Each number is 200 + 20 x the weight over the matrix's rms, rounded and kept within 0 to 999. Layers, rows and columns count from 0.

# layer 6 MLP down (transposed), 448x128, rms 0.0704, rows 393-418, columns 64-127
200,207,193,189,201,202,207,217,210,203,172,225,230,218,181,206,203,234,198,200,200,166,225,248,232,178,200,181,206,181,200,224,220,206,207,223,166,204,211,179,229,169,190,194,236,224,217,181,183,222,170,190,179,213,178,208,229,228,204,176,233,230,196,212
200,173,169,189,169,178,185,221,215,217,176,240,207,206,241,197,198,185,207,189,212,204,206,203,198,188,180,190,194,185,185,193,203,186,190,187,228,207,202,212,225,189,206,203,206,169,219,195,221,164,209,230,245,218,189,224,208,206,201,200,201,244,214,197
236,219,197,175,157,206,217,227,207,186,186,185,186,218,153,217,178,186,231,203,215,171,231,209,192,183,199,184,200,202,230,216,206,208,164,225,198,183,225,175,178,220,181,205,187,205,207,166,173,230,185,196,196,203,180,217,195,222,214,169,236,223,180,191
189,209,213,184,207,190,211,247,218,200,213,187,205,208,196,203,205,201,230,165,216,185,174,182,226,166,224,192,191,171,173,185,228,194,171,182,207,203,250,211,197,177,207,209,185,193,158,214,180,211,219,210,213,199,189,222,204,174,199,192,193,185,153,206
184,217,176,194,210,196,212,212,168,206,227,214,200,164,160,133,203,183,195,228,202,215,210,184,169,211,182,188,212,188,200,214,181,219,211,200,193,206,180,232,197,221,194,209,219,178,212,192,179,177,220,204,191,196,192,221,198,223,212,206,182,196,187,221
240,213,171,188,206,224,193,231,168,149,224,208,199,179,181,185,197,192,190,181,200,187,229,215,221,182,205,177,189,193,198,184,232,226,195,205,215,236,198,198,222,242,163,205,204,192,186,185,187,229,225,243,172,207,188,200,187,167,164,192,214,186,197,204
176,223,224,202,178,227,228,189,201,161,217,208,177,238,182,191,224,217,188,228,185,213,202,218,174,181,219,195,209,203,197,236,202,219,205,222,208,193,170,198,198,208,230,211,215,217,228,200,203,183,172,197,204,210,192,186,206,218,207,194,233,188,170,192
204,221,196,201,176,201,168,200,226,216,195,185,188,243,163,182,174,215,209,213,178,216,184,174,184,187,227,198,212,200,215,218,193,200,187,192,183,219,175,225,175,195,213,210,183,192,213,196,200,185,240,198,225,230,180,237,213,213,183,182,207,191,192,159
203,178,191,202,242,201,240,206,193,230,227,217,192,225,202,175,196,188,203,203,209,228,177,205,157,223,203,208,213,178,203,190,186,214,214,174,216,185,195,185,207,200,193,202,227,217,195,196,205,179,202,238,185,173,194,180,201,211,208,162,215,217,210,227
211,246,193,181,187,200,167,212,194,220,184,209,213,172,169,153,176,191,190,203,203,159,230,244,178,210,214,210,211,170,186,226,204,208,229,201,235,244,183,250,197,204,173,204,188,156,167,225,204,207,166,196,198,223,230,237,188,196,194,207,247,220,211,182
182,175,184,170,208,217,224,206,173,191,213,194,191,141,188,197,194,201,193,198,239,229,187,193,211,202,206,213,219,190,180,223,226,196,202,237,180,205,210,233,204,174,164,190,218,208,232,162,201,202,213,225,193,211,216,225,218,210,187,191,179,215,234,211
183,209,216,177,207,184,220,232,207,243,233,215,199,199,199,151,188,177,193,227,210,245,195,213,209,160,164,190,209,189,207,191,175,179,185,177,179,213,222,211,195,191,194,176,160,191,204,192,230,203,217,222,183,194,218,221,203,207,171,194,214,201,223,181
206,145,210,186,166,196,207,185,195,215,188,231,207,190,198,217,215,185,188,209,166,212,220,195,191,210,209,214,187,210,250,213,193,189,171,255,257,192,208,212,193,192,203,185,235,188,207,174,228,189,239,204,164,155,210,213,181,229,217,187,212,206,225,180
206,211,190,251,192,181,211,205,201,207,194,184,208,210,187,208,192,184,197,169,202,187,228,211,187,188,218,226,212,184,168,165,194,228,177,201,187,217,197,176,224,218,219,224,234,244,197,212,165,191,183,202,188,185,225,209,169,154,187,233,194,202,197,239
192,186,224,176,201,172,225,218,204,197,187,218,195,237,166,195,167,192,178,191,195,186,217,193,184,182,207,195,199,189,200,228,184,170,205,202,198,229,188,235,188,204,235,215,168,211,217,222,209,234,215,200,193,213,183,188,198,183,217,212,207,221,254,187
195,216,158,183,193,201,208,194,204,215,206,194,178,234,203,180,186,187,170,189,198,207,195,184,158,207,192,218,172,211,197,218,183,192,175,205,179,196,168,200,196,175,223,198,218,229,215,200,218,175,208,200,182,184,205,213,187,247,200,206,198,195,154,214
192,167,201,206,199,205,234,144,203,210,228,170,231,223,189,204,230,214,195,180,142,215,206,224,194,186,185,216,171,204,182,236,189,169,153,201,185,228,181,185,188,221,201,207,210,196,202,211,199,160,173,180,184,183,227,186,188,202,193,178,192,204,189,172
215,208,179,200,199,194,215,208,152,213,197,187,194,178,214,174,170,155,232,170,191,163,232,208,191,221,218,210,185,196,200,180,217,186,194,209,229,156,182,188,221,183,145,182,190,216,163,208,201,215,210,177,180,211,230,210,200,211,248,198,198,170,235,215
203,200,211,193,241,170,209,199,171,168,199,205,199,219,183,195,205,194,191,182,216,225,224,202,149,179,188,196,230,183,178,208,196,236,214,171,177,197,198,211,217,242,209,198,185,242,199,150,194,207,228,198,192,189,217,203,196,193,212,243,186,193,175,181
214,237,189,197,205,192,196,199,190,217,170,184,186,209,195,141,173,244,185,165,200,182,186,179,214,212,228,177,198,194,166,215,202,188,214,201,173,208,235,194,201,202,191,196,154,137,196,200,196,197,208,194,196,196,211,202,212,200,224,182,210,219,195,197
209,235,234,210,188,194,196,195,210,205,177,221,214,214,194,220,177,211,222,167,176,180,204,199,212,194,192,199,168,213,208,200,206,166,190,199,218,204,186,206,216,174,203,227,171,185,180,212,169,227,207,178,240,196,210,221,182,203,204,206,208,187,180,190
205,173,224,179,245,195,215,181,212,211,221,203,191,193,225,199,247,212,233,161,201,202,212,185,194,206,232,200,212,204,203,200,221,205,227,217,207,196,227,190,145,197,206,217,223,196,171,238,224,181,214,196,201,212,210,218,205,219,222,204,164,222,189,220
203,221,186,212,189,212,192,205,208,185,163,187,200,194,202,227,238,214,195,175,207,206,176,173,196,175,225,183,251,176,176,219,179,169,180,207,243,207,164,218,192,199,186,198,180,197,208,180,218,185,226,229,230,214,221,216,205,202,224,178,186,222,153,197
202,205,225,233,205,175,235,198,188,217,231,203,213,236,199,213,196,192,197,211,205,209,186,205,207,217,178,192,160,202,210,168,192,207,198,214,202,158,177,199,192,198,206,224,205,200,210,210,238,179,205,180,208,195,164,179,227,173,218,171,210,230,188,203
185,181,217,236,182,181,204,208,220,211,217,228,209,199,206,238,182,178,208,213,180,226,204,209,235,214,222,215,181,210,182,227,212,188,231,219,201,207,201,213,216,191,201,196,174,209,184,231,159,208,236,206,190,226,168,190,196,216,234,196,194,181,196,202
172,190,220,172,217,197,216,184,186,214,156,181,202,213,164,225,212,214,209,220,251,196,207,221,212,166,203,188,191,189,209,216,194,211,172,182,189,193,209,189,189,177,196,175,190,218,195,211,217,187,215,192,153,151,213,205,229,169,240,218,247,240,196,209
# layer 6 MLP up, 448x128, rms 0.101, rows 394-418, columns 64-127
145,197,183,228,210,192,223,157,201,179,193,206,202,204,180,181,177,220,250,201,197,196,237,192,185,240,197,185,200,182,176,188,192,211,216,202,204,209,179,199,180,224,214,178,206,203,186,203,209,220,194,191,148,189,248,220,200,169,206,170,224,206,194,201
185,200,208,199,196,232,217,213,176,193,173,189,208,196,182,180,203,171,193,208,238,205,193,199,202,189,233,219,212,210,179,205,187,208,196,228,252,194,222,242,198,196,194,238,244,176,233,177,168,171,217,211,200,199,182,221,214,188,214,224,238,200,212,163
200,219,204,209,216,186,216,197,214,222,188,222,200,195,195,201,226,200,159,203,205,221,205,177,219,220,165,217,214,197,231,219,236,231,196,187,227,191,180,192,214,213,185,183,182,210,222,231,156,162,208,195,216,196,204,163,208,170,196,205,184,198,207,172
203,219,220,216,235,188,179,202,212,161,179,177,206,192,179,195,192,195,213,208,199,193,214,179,207,242,198,231,179,215,172,204,209,193,198,179,195,161,224,215,180,187,168,207,198,204,188,189,210,232,183,209,220,204,216,157,222,165,208,206,208,183,201,199
184,251,210,178,222,185,244,218,219,225,186,181,210,193,174,197,192,205,173,163,227,214,198,186,192,219,185,193,230,187,230,184,214,220,209,221,225,198,191,225,213,192,233,189,192,233,192,219,158,168,224,197,218,211,206,213,179,194,207,206,173,221,205,196
228,181,197,210,224,181,174,215,188,224,164,193,216,210,200,216,174,187,227,208,215,203,173,203,191,199,173,219,201,209,176,194,197,170,211,191,196,183,206,219,227,198,165,196,205,199,223,206,206,222,196,195,218,185,187,198,224,197,184,233,213,238,226,165
205,188,202,204,195,202,185,218,190,212,178,207,198,207,153,178,202,209,196,164,196,219,225,192,189,201,217,209,173,204,157,203,211,202,219,194,179,183,194,233,187,211,212,176,235,188,205,206,197,205,168,155,204,176,230,194,187,169,206,199,227,210,217,217
189,221,193,183,176,206,191,158,214,195,197,211,221,170,195,191,219,220,233,157,174,189,224,203,199,183,203,167,181,200,199,199,198,167,173,209,202,195,211,173,215,200,193,204,213,190,202,188,181,199,200,197,166,187,235,232,189,179,209,216,204,205,210,190
168,195,199,194,172,193,222,217,214,221,164,174,185,190,189,173,207,221,198,203,160,220,197,200,203,184,194,222,207,188,211,210,186,187,208,178,190,202,217,210,184,184,210,194,195,179,215,221,230,202,181,238,221,169,216,208,223,186,247,222,196,219,234,150
228,197,211,212,189,168,187,235,195,200,227,190,207,227,192,194,181,204,172,209,181,201,154,208,196,198,193,179,169,209,194,209,187,214,197,177,199,215,180,190,182,187,195,235,218,199,217,186,215,193,173,183,203,192,196,186,182,205,201,226,207,183,212,210
204,182,173,190,213,199,214,196,179,209,199,188,208,182,171,200,187,212,170,167,197,220,161,209,174,179,198,220,153,208,218,198,216,207,215,189,215,214,197,202,199,211,246,183,172,209,215,188,181,184,152,186,226,176,203,226,203,189,178,218,197,189,198,213
196,208,175,203,199,175,253,200,222,222,212,228,195,223,219,178,205,227,189,230,210,219,201,192,217,205,205,199,191,213,195,180,156,207,203,199,166,211,231,177,244,185,242,155,216,193,204,201,200,200,196,181,174,234,220,209,193,174,153,185,208,192,212,174
226,212,169,178,228,205,222,185,201,191,200,231,234,215,206,209,197,222,200,207,165,188,193,226,192,210,184,208,188,207,190,182,189,180,208,175,169,185,269,203,200,213,189,203,193,206,205,224,245,203,182,217,198,181,214,232,210,198,193,231,184,201,207,214
184,192,219,202,222,227,210,221,205,191,167,194,207,210,183,212,201,205,193,194,210,187,182,181,217,177,223,218,190,206,202,233,187,215,197,208,208,195,191,206,198,171,175,187,226,222,213,204,200,200,224,208,205,226,201,169,218,177,210,199,207,220,188,201
212,212,186,192,207,208,226,193,204,194,192,220,185,224,217,164,199,211,194,201,183,185,216,167,172,200,229,192,208,210,213,227,216,210,246,209,187,233,204,218,248,192,200,180,240,198,198,205,185,159,186,206,187,191,217,210,187,212,199,208,183,193,173,204
198,179,204,201,178,221,156,187,188,260,220,141,187,170,212,211,203,212,196,185,208,231,210,229,203,220,232,219,165,190,215,172,206,212,201,177,205,219,215,216,225,175,183,217,198,209,207,198,161,231,176,217,189,233,217,229,222,207,196,197,175,248,212,187
174,220,208,198,239,176,201,201,182,197,182,174,234,167,167,207,196,231,222,220,216,213,201,194,217,233,173,229,179,169,222,203,207,229,183,194,191,221,205,216,169,217,200,183,219,214,205,197,231,203,209,244,234,192,197,191,209,197,242,247,188,209,211,170
180,223,209,218,200,162,220,188,178,217,196,191,217,159,168,217,188,252,227,176,205,230,206,201,204,204,179,198,209,203,208,210,246,203,215,202,204,192,181,212,202,168,212,205,200,220,184,209,174,197,202,189,181,224,222,173,183,215,177,204,196,232,202,191
184,203,221,182,185,193,212,216,234,179,212,169,205,178,192,183,248,236,173,164,198,177,191,198,202,222,196,195,182,171,201,241,191,198,211,217,224,183,202,210,200,160,193,214,206,178,203,203,177,196,194,188,221,195,216,209,204,226,223,228,209,189,191,197
240,190,204,192,180,200,211,197,211,201,198,211,221,207,210,198,203,192,203,173,170,190,177,192,201,184,185,218,175,208,213,215,187,207,179,166,238,212,161,209,220,224,209,176,180,212,212,218,184,201,201,209,172,194,186,226,182,185,181,193,186,166,189,220
217,205,204,227,196,175,193,205,216,199,185,198,210,180,205,196,171,209,189,188,229,181,227,221,190,219,178,195,169,210,199,217,227,212,198,185,190,178,198,201,207,183,172,188,197,195,217,185,190,209,214,225,203,229,234,200,214,196,208,165,210,219,202,171
231,176,201,195,205,213,229,192,192,218,178,205,197,230,186,194,166,206,171,204,161,225,226,205,230,192,204,184,196,238,178,215,182,191,229,189,189,169,200,200,185,201,260,182,188,197,220,212,223,207,209,232,224,173,164,194,204,186,197,173,188,206,215,217
147,186,180,226,222,220,211,233,218,200,181,196,200,185,193,216,179,185,216,205,187,195,212,198,209,198,206,187,209,223,211,231,194,206,180,195,224,199,213,186,227,167,195,210,180,198,209,217,215,194,160,225,243,195,182,201,208,230,195,189,198,207,186,193
213,210,170,208,188,236,217,190,182,205,213,206,213,181,186,167,229,224,188,202,219,240,200,217,191,200,180,179,189,197,209,182,193,213,188,214,238,161,212,223,214,212,187,215,176,208,238,184,204,226,224,225,218,203,214,209,220,195,208,204,206,190,248,226
195,207,208,217,223,154,213,269,197,208,227,192,197,200,213,199,211,222,211,227,202,188,236,183,216,199,166,196,221,211,194,233,219,186,221,211,218,198,187,206,198,185,195,223,213,208,164,207,201,188,211,236,223,215,182,200,214,239,186,175,230,148,239,219